Weights of a small GPT-style language model, trained from scratch on English Wikipedia: 2 heads of 64.
Each number is 500 + 50 x the weight over its row's rms, rounded and kept within 0 to 999. Layers, rows and columns count from 0. Numbers have three digits each. The size before them is the row's rms in percent of the matrix's.

# down: layer 7 MLP down (transposed), 128x64, rms 0.209, rows 54-127, columns 0-31
# up: layer 7 MLP up, 128x64, rms 0.162, rows 55-127, columns 0-31
down54 094:409599423515535499507591510521471503446470517451503539519531459543455514490532546447451433471477
up55 094:563531495410505476530554487556542569490476529596477543485447410502458495451447577472485473602554
down55 101:610557494503475511535518512468435603495413465577518504473599462485480475504467540558442478544478
up56 088:447439435492488451611362518513536535460524472484427520420473565533535462484532484660487510539484
down56 084:515503494466570555581547450410503529496496495589587462494547418578446583521524491401492479556508
up57 086:487616484450481421535453435531512605617435512430462558471569435469510555508497513382483544418450
down57 088:489398457534458532501565438496455550569589532585464538446470444478532481456564471552417520494566
up58 109:483408434516433446482509501557601432556557522507537467413507572530517560507450592468506506529494
down58 095:451556568521494467510503532423509507557449446501470503511524576502414521497473541618486398422588
up59 090:531496513438482415563440464599528480574472485477490565490577456595494498536446390522512638520469
down59 093:496437541508578596446555474482484614478541568468511586426573444545472483495534486491401434502488
up60 098:498579505502529478475506528502510584514533559483552505502533401425591492534479494598447523559501
down60 106:457475494522505432543491472473578514570516487459520525460553481515445540574437493473453546484447
up61 094:452430437480525478489437497438433449520503495509499523502548536588503458492632488511539506511468
down61 089:515436504502423502550475458460449476529598464400474412496509440462550548506550555600481536499496
up62 102:574497430564518518580489394534450457543472455501453459437485478527627475454519497481496457417549
down62 086:503445568533419527470596495478524523525448431530510421460475579500506475586462484467385566437509
up63 100:533417523423477518519467596518582507499427502547452560447502462499514372560482507576365464493530
down63 090:471530483433509565487529529565629521461516567519527469471456502461494472431517373499466408535551
up64 103:455451510513553572517500584459473515484459550572498496487560512489557462556555480468564433480568
down64 109:592507548520573496562497499505534531497496439635519497547491447448471501497476429383496442430519
up65 110:483420459532535504499498479556483513516558421459383486526529458550598520467500467563604499454491
down65 117:478434453462454504526474550364512494449519477455493473566461472570617505532480561523491431603497
up66 099:453455536558522489467510534614506418484398477495463536454516495388465522573580450438534505540435
down66 091:436490467412516473574441475505577506551445430577519476436537577505559447528450507554491513527606
up67 103:480524529334569520483488475559484522545486470537525386543565431442534475434402545498516471482535
down67 095:472510597493514468487513481536500474527569536533501496561432461510525478472492409418545560515526
up68 112:472505410504448549499539474510495546456429528514464509547597596460577533476429481517540524555474
down68 102:534502500445536473559438510543557590497448485464543463531473514508560527515512427526588479504472
up69 091:519466502493447482557415474468480505531504484566519492480502491410640441512452418494464505504458
down69 079:497520512536566430489533440531543498452440484500506485469519523503500470450323517472518465474455
up70 109:489440485510602384421579541506594476497513535582464523508452430454468537514515647556513421523506
down70 106:389618426459569491451536549566502482464466534519493491507528541373533488515580580522587513519584
up71 100:536387445516552572484431490453537573592495527534434463479550417516516487564609484468513487461576
down71 106:412539434513471546479592513522477591501554583500477497505451532523477546512435422531548520470467
up72 104:540386471520463476448549475520519446582415434516484495463558498549498445594427537525386494454459
down72 102:464496523523556482567449530502467498513494512485507456439604522415462539470442451417551459482501
up73 106:508477508450463459540475440475502608573609466580512449514477412585539522494563550458539523537554
down73 100:466471479402545453509433563561539492501495537493551430544538457543448550401567523483424455497584
up74 098:470431441463475579484534522594544468516579488472463536442466476524580391534475511537501434473422
down74 102:537573403499467532480517506517561476489557497527462404491502359399524486510531473435530441482480
up75 086:408511470484480471586532523617518522443488492410490532514515469494535523542426499483527440599491
down75 102:606447551542549566460487490389478536470472570515525359560458495461495433468450563575503536456491
up76 095:528546495593453560546590428537419474407424609511466472485560514486560489502449450422483421466508
down76 085:517492526576406467482412543479468430573378426457530517592568571488439478501490462557537510544534
up77 107:465501502449519554475423537498532462504491508540503532474443473606548374445459513533519449469403
down77 106:462537551505460453484577509500500471542523502511482468476511457489527566451319500552529449450639
up78 091:556438443364385486502510479529459542532498646512491375470435508500441611518523532528508547533543
down78 084:556366511520577506535492540538470526473576415481509527477464459518467482478514550458488554460391
up79 085:478528541430505494578439442474511558429422410513454546537492476481513594462516475528407435452408
down79 085:481500511526533493478517478493473524447533633506468454488461602531466471458515502390544541482537
up80 098:505541423479611536632461548524496540520432523487542518476539581424481436491447436527461412572468
down80 100:596418475566601468508458504482446483521466497500477434507510526519419500527506556442525520428544
up81 101:451587465490442582546441590454447578468521500567569554528491504533596560462503452483441449452510
down81 106:510534470443527546481525494505482504555506563480488469484545518452452523478488449606496529466569
up82 103:397500518481483466482505531514552442487458493539444563470516477517494525565494531533495454472536
down82 097:497439464408497500491502471464509505535483488515506421489445579464396609501562528493456502581500
up83 093:468505519461412515588448556477514509533532495583488495484509504477567544492405501537464418473465
down83 097:551455506407473386523528459496511458461535534441464544467509581537526523424504570473510579498506
up84 081:546506503557503396497450428482457403605485586615486508462492497554530510435516441494452524431524
down84 084:540481497474427474487484510499532464481459538480477442574505558593562438554536459469565477412490
up85 103:460485428549505495509535491490543530526531567459323494510581495486560408468568548501535407523494
down85 102:548514499473518508563447460442498591506521487487485466516560487544344515432495502620476469469514
up86 111:490476458490553467519499429455549467535615484514498463450419472467500563518605471502530434473559
down86 108:478478549439505616471498498496553418526440503494504469522623522428479480553440443539546464487482
up87 101:415601553562420489537498389532487521482489509424480429471463557502543516497538401519600541533430
down87 090:530485533528507457508535525428495478462514500506552558532496538514513513443501479520465452531475
up88 106:468517486528468440397514459476456520521477499616459472460504533465542507579552517451547479552503
down88 103:556495403501474550534563540585536518437485515465475573523478498454546441447570426444495473489464
up89 096:443528560515536446423537448519561451550458541522466524469433523483546510557520613455468486574483
down89 103:510501488543436494523448480544448508498507445502491489382455556598487510467445514571539484452537
up90 103:471468449515408565496504449431433511519522585464537554424525545536496487409455457478518516498562
down90 089:454503515453440547546570433462551506521534451501550470568573505575510454518395436520458428484459
up91 105:396515489454453457460560516480483496429483491485421602467524518419559485465553550514451495598459
down91 113:655466483509505513471487524518477438519525514450556528408529489499495489545616643435458488528480
up92 100:496420441559530428514514528517523546502505528458444533535412489487503454595422457473462511467507
down92 109:538545462554538460489525497553522474506533527447504521581416476440562508528492497485564613549451
up93 085:499506496414447483460570428477449518529388534444465466409411553450610530509498541558432457465593
down93 092:521455502504524487482390571603544486411522537444482548571513468588459476504516485481558542510446
up94 086:395583385441487519510533554556473557452397433467549545539545425540538546503385518492485462444495
down94 096:453452531567522466450500493498526432531488548419369503441469530529469474609539530533567501419413
up95 089:451496366522476459467507466533489540543507385618458505399505546476509507541482514467440512379509
down95 089:506526501503502450492426580510476461552464569392458559594503488445476480538547490534493531533446
up96 105:471512551477477458490485520531351476595505515525485454387498552479508489541466558506385484567453
down96 095:554409525476448491615463490528490491397457453443501590532467561535543468513466498474492468394427
up97 108:501555518604493511465557499490633530477527482515451551365462486493528486522574474462434417563475
down97 106:555458468465489477477470510567486488471387575468501414571513488445522510579397500479502539502466
up98 096:523466476521450540598500542495486547515420445565590451484572547457506446561375427476486404472464
down98 108:504455524540381508441454443530528480486574483529494499453468497457437551565642555498512489515528
up99 094:434441460488510459548533659499560570460423536517588381511505583472457459567443503531429463478542
down99 095:602395514564461519447460494491532488527496514448484535526562495561408548510419538397443515463475
up100 096:526549507515594529604316495401458526474462618485483526499488464509458508555537405470458539541538
down100 089:505485482540523520483580530502543470559471525525523386403378487521495463455482565572454541610586
up101 107:553500516523462449516416542477419479532515505507536487482485452459509480541450409581506489524586
down101 126:470553497428523458471560492523479518513419509544472590558528473453517485554557550452427487528549
up102 081:565574471511481647471509472496583537478542539512641548526539519479454519512530586498543603471502
down102 088:498468528571538568591538509500533575558402472488419548560481502440547589393464535522514501494483
up103 090:530540579423435574535519457473495491550527514481510556433441495559478496580523530498405429482589
down103 088:534481501508452500499537525376541564371585485504523511552517527435455545457480535522494595508514
up104 105:532529397575520480469422460434535528431413520479478544445460506497469426552576512496492421494419
down104 098:541498583460521466443464494548632454547533524487508514564499524526576510506489471471514487441576
up105 088:473549521464572526521505506508458508533429495488452481495393598550460421453539526528537554472568
down105 091:505449509554453454468471478577562381499483518472519527476562479479527531430455510503520539450506
up106 108:540489448463504583582452462466455522552520521543456527489524524423543429587424495623480516532501
down106 110:526523440501464575414537433427523520472551481469491651469506473433484606584439551487512506449503
up107 109:471471536438571595478454548475511538510458444497489462464540525505518458555610524496517484537390
down107 131:598510562502513554485473411512492450513476504568520508442374508495450570579598488416548452483579
up108 105:444529550459452448471515585545459568508433470484547526464459551500493470490463579505533424581467
down108 107:547448537507435580464469484558407482504501498534528518503492505545456575465476455548592466466413
up109 119:484468499537528500478415358429580558464549517438401549517516558580477507535557533551493471591567
down109 115:492499554517499521568519499482508480598455535527490356430558427503537474360425521441471541503530
up110 101:514541492490422523550568529471451444546520426496486632553556412464546511479459474572415526458457
down110 104:536583486441492555572633451474536489428390459490510482496486530476515463455479568538522522640526
up111 102:547460456524497456548464543504469490506390550512460596513492411460462546554439504503494464464572
down111 110:434462538566428492569570475443483486480520576446545471545476627530593464514493523409432510453493
up112 090:414439491463514548476463473557471503531472591498545531432560491400573430515529534493437518529648
down112 101:474471533553462425431543556370487492507442519586424484530435448550510396450502585483508520468487
up113 098:504477553495585475556486471506505435438518436507470545465558474447484508447445480456513603560437
down113 109:468514534563615494502470406407535504430542450585559464523566522554505529581472483490421526507433
up114 103:534567481485511433437404494507529460515418530567514530515417557467520531514456504500470578501452
down114 113:526546509438572487482406513454525439481403534546529562447511520517510507470462535496418522450476
up115 106:356494413570554532476538410499497520516516588514506423373552513477583479477453433460492588505427
down115 107:589530448552470392598363521468492561501484518482562495447496539511500490492493453444582523472465
up116 093:363533595472518486561445505512516473477526487524518461573595520510540470404375446613545539528444
down116 093:551513522475489486445450517395425412476515531446504595532512457489479538570582569501457462430486
up117 100:494459376573470430568487618520465476397462483518541499480425545513566569482459564474472583477508
down117 095:546507570521590488347511415535537489503504512438543538503499467564491460470434492481457472503484
up118 093:513549532516521568517485571427447524460518586460438454406495509422497500537552584509508512452371
down118 080:437528519568546497576466469468494607464518491561526582482445565577377485571572589427502446481473
up119 102:513508481469539479452447395512498538561455521532489552538409507556509453608543455542556511486460
down119 086:502567475573457558474537529501551438565541501521447509389489487601542481459382421532469518516501
up120 105:543565410485462575572486424575409573516535487590507450455420465504543527511501386512488488454540
down120 102:500416488442562530511543579492548513441496465502475563525531510462467450491507595462476416574500
up121 090:417449598622472494476524513489504490491503394510465532542524485553527434453543466450485484505542
down121 084:574473436432576520498640455472507446454486503472547474505554520506517504438470530556502610524523
up122 110:575486504449549499519498550422424538449458507515544537584474425492562507561548474413526521528499
down122 103:451546588403496503502445440430470523494512512529463565460491554603613497471373524518576503502500
up123 103:486568439534463542534515499463465534538482475496537458434422504454574464533445424492492458484450
down123 109:559505505466606563516425522498463555464511462496498361472437519503542512498519501439428544589504
up124 105:486537498411361540520517507533456548497504403507561462495544547510472551477397473539541512597523
down124 101:462535540579631556477532489424492481536416608442475548455477485566427485536589500500497443525492
up125 115:456472488416491502589490527423558451491470493575577573470537468543518526491453487500500396568555
down125 109:460478458513528434576485541440538466544462503490526509498602476508422520472495416630491490488557
up126 089:502487451455559494552400435483523552678481495551444423489506442529459515587581471525412490433600
down126 086:428539480552468553453576557473602434431533559462525446519502594515510508543426527539601575545569
up127 095:520567444445524508505594558509542381558379434494416424426596466502521493463512474569528530492552
down127 092:547460482424552478414505487512625604486478548467424465535511446564423483378537438478487554526495